{"num_hidden_layers": 12, "hidden_size": 192, "num_attention_heads": 6, "num_key_value_heads": 6, "head_dim": 32, "intermediate_size": 1024, "vocab_size": 8192, "hidden_act": "swiglu", "norm": "rmsnorm", "norm_place": "out", "norm_eps": 1e-05, "positions": "rope", "rope_theta": 10000.0, "rope_fraction": 1.0, "qk_norm": true, "attn_scale": 0.177, "bias": "none", "tie_word_embeddings": false, "parallel_block": false, "init": "orth", "init_std_qkv": 0.0467, "init_std_o": 0.058, "init_std_up": 0.0668, "init_std_down": 0.0668, "optimizer": "soap_variant", "learning_rate": 0.0105, "weight_decay": 0.0, "lr_head": 0.00689, "warmup_steps": 41, "schedule": "wsd", "decay_fraction": 1.0, "decay_shape": "linear", "final_lr_fraction": 0.05, "batch_tokens": 65536, "max_seq_len": 512, "doc_mask": true, "train_tokens": 356700000, "max_steps": 5443, "dataset": "wikipedia_en"}
Each number is 50 + 12 x the weight over the matrix's rms, rounded and kept within 0 to 99. Layers, rows and columns count from 0.

# gate: layer 4 MLP gate, 1024x192, rms 0.0659, rows 262-278, columns 0-63
# up: layer 4 MLP up, 1024x192, rms 0.0677, rows 262-277, columns 0-63
# down: layer 4 MLP down (transposed), 1024x192, rms 0.0668, rows 262-277, columns 0-63
gate262:37 49 53 55 69 79 37 78 49 39 44 19 28 56 43 50 52 58 76 60 47 30 45 50 70 68 42 63 17 53 54 66 72 49 48 61 39 22 35 53 67 50 23 45 46 51 24 49 52 61 56 36 34 40 72 49 26 31 44 64 51 56 45 59
up262:58 43 49 32 33 67 44 50 58 27 48 33 61 33 33 29 72 53 55 36 59 65 24 43 44 45 40 65 49 72 47 53 41 36 39 32 73 61 63 87 52 29 39 55 54 16 60 47 47 58 43 35 77 53 57 63 41 45 41 35 51 34 52 32
down262:50 30 40 13 53 70 58 30 72 54 43 52 37 50 49 44 61 58 70 53 33 32 36 42 34 65 11 60 50 47 30 56 45 61 55 43 48 56 35 62 29 38 66 19 57 80 43 31 38 41 38 33 19 52 70 45 52 55 28 50 60 60 64 53
gate263:48 58 44 46 56 45 49 64 41 68 53 42 66 44 42 49 43 35 46 18 57 52 54 39 54 51 50 35 41 52 26 39 65 75 49 71 47 55 50 57 41 38 52 62 62 58 54 55 37 64 49 32 59 41 48 66 59 77 38 41 50 65 58 68
up263:47 50 43 60 67 38 50 77 41 47 46 44 45 48 43 64 39 51 45 30 48 45 45 47 50 58 53 30 39 50 34 42 56 31 72 50 35 65 63 45 49 40 41 48 54 78 46 39 48 73 50 24 50 40 35 49 54 55 66 38 61 58 51 59
down263:42 73 56 45 56 36 60 55 30 66 51 54 47 43 40 74 53 33 54 51 36 60 34 29 40 61 57 54 25 68 38 49 52 46 52 33 56 62 44 31 56 46 32 46 44 40 47 41 39 42 60 34 56 31 65 53 69 50 74 62 43 35 61 40
gate264:62 63 61 24 44 53 45 60 57 40 50 54 44 36 54 43 66 61 42 58 25 28 61 64 54 49 45 52 42 67 54 42 71 44 49 32 49 51 43 53 40 50 70 45 52 69 42 73 59 43 52 58 56 39 44 53 48 50 45 48 52 33 55 55
up264:59 37 60 37 40 75 37 41 47 47 56 30 33 42 39 45 54 54 61 45 59 53 56 57 50 35 34 36 59 39 51 51 47 32 50 22 53 53 45 56 27 45 47 56 42 56 47 57 44 42 36 61 61 49 57 75 56 17 60 61 48 67 40 51
down264:49 35 64 59 54 36 38 66 49 53 49 58 29 51 56 37 52 61 53 37 40 82 46 44 55 52 49 50 36 50 72 41 18 39 52 56 43 33 43 58 44 65 63 74 58 37 46 54 50 43 51 58 51 45 58 25 44 67 65 53 55 33 37 62
gate265:43 39 58 63 47 47 73 49 53 60 34 47 68 51 56 46 37 49 42 64 54 59 52 58 58 44 59 42 50 51 57 55 46 46 51 40 55 41 36 58 61 55 49 69 52 53 58 52 49 37 45 62 65 49 48 55 34 42 48 46 57 44 65 38
up265:61 68 42 33 46 63 49 43 58 47 54 45 44 37 55 59 49 38 65 38 47 56 58 39 45 61 53 48 45 60 31 45 49 64 61 67 32 59 53 66 34 50 79 31 56 54 42 35 64 38 52 52 28 42 57 61 69 58 50 55 43 54 44 77
down265:56 45 44 57 56 39 39 51 30 52 55 52 40 51 37 54 60 26 48 52 45 59 54 50 48 48 46 34 52 48 44 46 65 48 59 39 49 45 44 38 44 39 63 61 44 47 47 30 38 50 50 69 74 64 56 37 24 36 41 37 39 51 49 61
gate266:43 53 42 54 64 58 49 37 52 47 62 31 55 54 40 56 49 40 59 31 49 41 51 54 55 46 50 44 71 48 55 50 09 42 56 61 67 38 37 53 51 57 50 32 51 49 81 58 77 33 54 43 59 50 53 42 44 49 50 61 51 33 42 53
up266:49 56 41 42 52 45 34 33 52 48 54 57 47 56 51 63 54 63 58 57 42 51 38 66 75 47 48 50 55 59 64 71 35 72 43 74 48 55 39 54 66 34 51 46 61 41 47 68 54 37 50 65 51 60 47 74 54 43 47 79 62 42 47 41
down266:52 59 56 40 42 34 50 48 20 66 61 59 63 44 46 55 49 38 66 34 53 60 34 32 46 59 44 48 56 48 57 60 58 49 51 49 48 57 53 56 49 46 50 43 34 55 42 40 71 58 45 41 66 48 67 66 50 53 43 31 32 61 45 49
gate267:52 55 34 66 51 52 60 24 46 57 39 57 35 48 60 83 35 42 38 64 40 56 48 51 29 72 55 62 62 68 43 44 55 40 45 42 47 44 61 44 56 34 57 87 51 82 38 50 33 58 57 46 52 54 35 38 32 44 46 55 37 27 52 43
up267:46 42 51 47 48 56 65 68 44 45 57 42 76 52 50 44 50 73 52 56 46 43 41 41 61 37 54 44 40 29 58 46 51 30 41 46 55 57 60 58 47 47 65 45 63 57 59 40 35 52 78 47 42 44 47 64 55 46 89 51 50 52 53 47
down267:29 50 50 54 33 42 35 29 48 40 53 54 50 38 46 47 41 37 40 62 77 50 39 53 58 69 48 56 71 63 42 68 49 48 71 29 48 68 66 58 28 57 55 47 53 53 68 53 59 72 42 47 79 69 52 81 40 57 42 38 57 40 36 47
gate268:55 67 36 51 46 50 56 16 43 38 36 54 54 71 52 35 44 41 61 30 57 46 48 41 52 22 52 46 53 53 25 50 59 52 48 58 37 62 54 60 17 51 54 46 52 42 62 49 50 60 56 66 46 53 66 52 40 53 33 49 60 45 50 60
up268:43 40 75 79 49 51 54 27 68 52 51 71 22 49 63 39 59 59 45 56 40 66 42 53 53 65 43 53 27 29 57 60 60 58 58 39 58 45 50 54 47 38 60 50 60 33 62 50 37 49 34 46 64 49 60 37 47 62 53 52 46 45 43 48
down268:39 47 56 59 60 60 55 66 68 45 32 26 50 31 43 29 38 78 53 48 38 70 43 50 51 54 33 48 43 55 40 53 72 57 37 64 52 45 52 49 62 51 32 74 61 40 47 50 66 58 58 55 51 57 56 55 56 59 48 31 64 59 62 43
gate269:39 49 48 73 71 41 29 55 42 45 44 37 49 42 45 40 50 46 51 35 45 53 52 57 49 55 48 33 62 52 53 56 49 43 65 44 30 55 44 34 34 65 55 59 40 47 44 56 45 39 45 51 57 63 57 56 46 29 43 49 32 44 26 48
up269:61 41 44 58 52 85 33 48 51 66 27 60 50 54 53 45 07 45 60 38 59 37 42 71 43 49 48 39 35 42 55 43 46 14 60 41 45 39 44 38 51 55 54 45 49 63 55 46 32 59 49 64 60 42 69 45 58 45 29 31 51 58 51 57
down269:58 41 71 57 44 53 55 43 51 51 46 51 52 37 62 40 49 43 51 48 51 70 77 56 34 65 57 49 39 34 52 51 31 36 55 37 58 51 41 56 29 41 26 37 64 35 62 44 53 47 42 71 46 36 43 58 61 43 37 45 36 57 55 29
gate270:47 62 50 42 59 51 52 54 60 91 31 44 56 53 43 27 46 44 66 60 35 41 26 71 19 35 62 58 45 55 35 58 69 48 67 25 36 49 66 48 60 40 54 46 53 55 58 47 70 70 28 43 46 65 49 45 50 50 56 43 62 35 34 53
up270:42 42 44 43 74 59 67 45 55 74 70 56 40 51 60 47 45 58 48 88 50 50 21 46 44 39 86 63 40 56 45 51 49 82 53 36 40 72 33 46 48 68 66 69 50 28 49 57 40 44 41 60 45 49 64 51 63 57 91 34 49 68 30 51
down270:51 43 51 31 71 56 58 50 55 27 61 51 67 40 48 63 55 59 57 71 57 59 33 46 57 75 66 54 60 58 34 61 49 38 37 54 52 54 69 31 34 44 52 29 53 48 51 46 56 63 52 35 56 48 52 58 65 51 27 53 46 45 40 55
gate271:53 33 51 65 46 54 54 54 40 69 56 51 50 47 37 32 48 56 52 45 56 39 37 39 48 41 52 65 40 60 56 34 28 50 33 52 67 47 38 47 44 33 45 67 64 65 59 61 42 63 55 60 60 63 55 50 55 54 44 52 40 49 56 52
up271:31 59 60 63 41 61 37 38 22 45 27 43 50 38 30 31 61 55 51 59 46 59 68 58 66 42 41 63 43 49 41 49 49 43 23 39 69 64 54 26 33 45 59 60 29 56 47 52 42 38 42 67 45 47 51 60 61 58 41 40 43 38 55 54
down271:51 40 50 49 58 32 37 55 55 61 65 56 61 60 52 52 41 45 42 46 46 44 60 52 43 43 54 50 48 38 37 56 43 54 59 53 45 37 45 52 51 24 49 60 64 56 66 46 40 57 58 46 62 58 69 37 48 58 58 64 40 34 38 65
gate272:29 56 60 32 45 58 56 65 24 42 42 47 51 42 54 25 53 61 53 48 29 60 50 27 57 55 48 47 24 37 57 41 35 46 59 39 79 75 72 55 52 61 54 54 37 45 31 47 30 31 29 46 45 61 65 68 65 68 42 61 51 57 57 32
up272:56 49 60 64 73 53 40 52 60 21 54 39 48 37 65 32 42 39 57 67 46 58 69 79 35 68 43 68 30 33 47 57 43 62 47 63 29 48 51 70 53 56 38 30 45 56 65 45 40 48 42 49 60 43 59 64 44 59 50 60 57 17 27 62
down272:51 75 68 68 33 55 33 36 43 51 53 55 43 55 44 42 42 42 50 21 43 59 34 63 44 43 51 33 70 43 60 31 46 46 52 51 54 59 45 57 64 30 45 38 56 38 55 50 55 55 36 43 61 56 52 45 28 57 72 43 55 74 46 39
gate273:40 17 76 50 58 51 56 55 42 52 49 46 48 63 75 49 40 34 59 78 52 66 59 47 56 60 53 58 57 40 60 43 58 53 38 46 54 40 38 57 50 56 42 61 38 43 44 46 40 33 55 42 54 47 47 51 61 45 51 46 43 43 48 51
up273:59 56 39 39 38 66 80 22 62 73 52 41 69 41 54 40 56 74 54 47 54 14 44 57 47 63 50 47 49 35 53 62 56 59 49 59 45 34 51 55 49 33 61 34 59 61 66 51 69 64 53 53 21 54 57 35 30 44 55 60 44 56 38 60
down273:41 62 49 39 58 46 46 42 40 30 49 49 44 53 67 52 46 51 73 54 49 47 26 73 58 63 87 45 59 24 43 66 56 58 45 48 44 62 44 54 38 97 50 42 22 47 37 49 53 57 54 27 46 42 84 54 66 56 57 46 49 66 32 47
gate274:31 20 35 48 54 37 52 34 55 45 47 50 45 41 38 35 46 54 63 61 41 62 47 60 65 47 53 59 61 34 64 70 48 72 27 61 45 42 49 56 41 66 60 50 57 52 65 38 31 44 56 53 32 61 56 67 71 44 65 68 62 44 59 84
up274:52 47 45 71 53 63 54 39 42 46 68 32 46 49 41 52 58 48 62 27 59 47 49 45 45 61 46 55 40 66 37 35 42 55 55 64 56 41 60 46 52 35 49 47 46 43 45 54 49 40 41 50 39 44 49 41 38 52 38 28 55 48 60 37
down274:28 32 45 35 49 60 41 72 63 40 59 57 42 50 47 32 56 47 57 38 56 37 46 30 44 47 31 42 43 57 48 44 35 59 77 70 57 43 45 50 34 45 46 33 51 49 51 27 34 31 43 60 45 73 62 58 33 42 40 39 54 51 56 58
gate275:40 64 47 45 53 44 39 40 38 68 57 48 56 64 59 41 51 26 38 34 58 38 58 45 43 61 25 46 53 48 45 37 33 66 29 59 52 22 34 54 50 50 46 66 67 43 54 29 48 63 46 40 68 50 44 52 49 45 59 37 61 31 45 57
up275:49 44 52 56 51 51 50 58 54 60 57 57 45 22 60 40 67 29 49 53 73 61 42 63 60 58 41 58 44 61 37 48 38 52 59 54 42 40 46 52 29 57 57 56 46 58 36 63 68 41 65 22 47 42 52 34 44 38 52 56 28 33 51 59
down275:51 57 37 54 71 74 65 50 54 41 67 46 65 49 68 31 65 66 51 23 58 44 70 58 54 57 45 64 59 48 51 61 52 56 59 53 51 54 36 68 55 49 36 61 63 43 85 62 30 71 39 46 58 41 30 38 57 39 43 46 56 63 49 53
gate276:47 54 61 53 65 42 48 36 49 59 42 62 56 57 33 47 68 50 55 37 37 51 41 38 52 40 52 46 57 61 31 49 73 35 66 63 51 47 56 47 35 30 51 66 24 41 68 73 61 46 35 56 47 42 51 59 52 70 38 48 51 52 55 60
up276:69 53 54 67 66 42 71 48 63 70 30 61 65 51 60 50 48 52 48 25 44 38 62 66 43 63 51 52 57 55 24 46 61 36 54 38 63 45 59 41 28 32 37 53 54 57 38 41 47 60 18 44 45 53 39 68 49 66 36 59 43 36 54 68
down276:40 45 48 48 45 43 64 51 57 58 46 72 28 28 70 56 55 50 49 41 44 60 57 51 34 72 45 61 51 73 53 69 32 55 69 39 46 70 39 40 68 51 65 62 66 50 51 47 64 63 50 47 38 33 53 42 66 61 71 34 51 54 52 49
gate277:68 45 55 54 58 63 50 40 43 62 72 50 42 39 53 64 58 32 46 46 66 45 62 30 59 58 58 39 43 52 56 27 65 73 59 61 64 50 45 45 47 37 54 63 31 46 41 57 47 61 69 38 49 51 32 73 29 68 56 46 57 62 20 43
up277:63 54 53 53 53 50 58 36 51 54 58 55 48 52 61 72 51 40 46 41 60 58 60 40 60 50 51 44 39 57 55 34 70 61 51 61 61 49 45 46 62 50 34 55 47 52 52 38 51 60 72 52 45 48 42 84 33 65 56 39 38 56 40 61
down277:66 50 35 58 37 30 50 55 61 45 77 50 39 45 72 64 57 55 13 24 52 51 58 69 44 39 40 54 34 52 46 58 55 78 45 52 68 48 21 56 66 69 18 53 61 65 74 68 53 74 58 45 48 72 57 46 48 23 55 61 26 23 70 52
gate278:65 35 61 48 61 53 68 55 50 35 37 55 60 54 38 43 52 55 64 53 49 54 45 54 70 53 36 33 55 69 65 30 39 41 23 46 41 43 50 27 32 88 54 57 56 46 46 23 52 71 54 51 49 53 44 51 55 52 76 48 46 78 63 57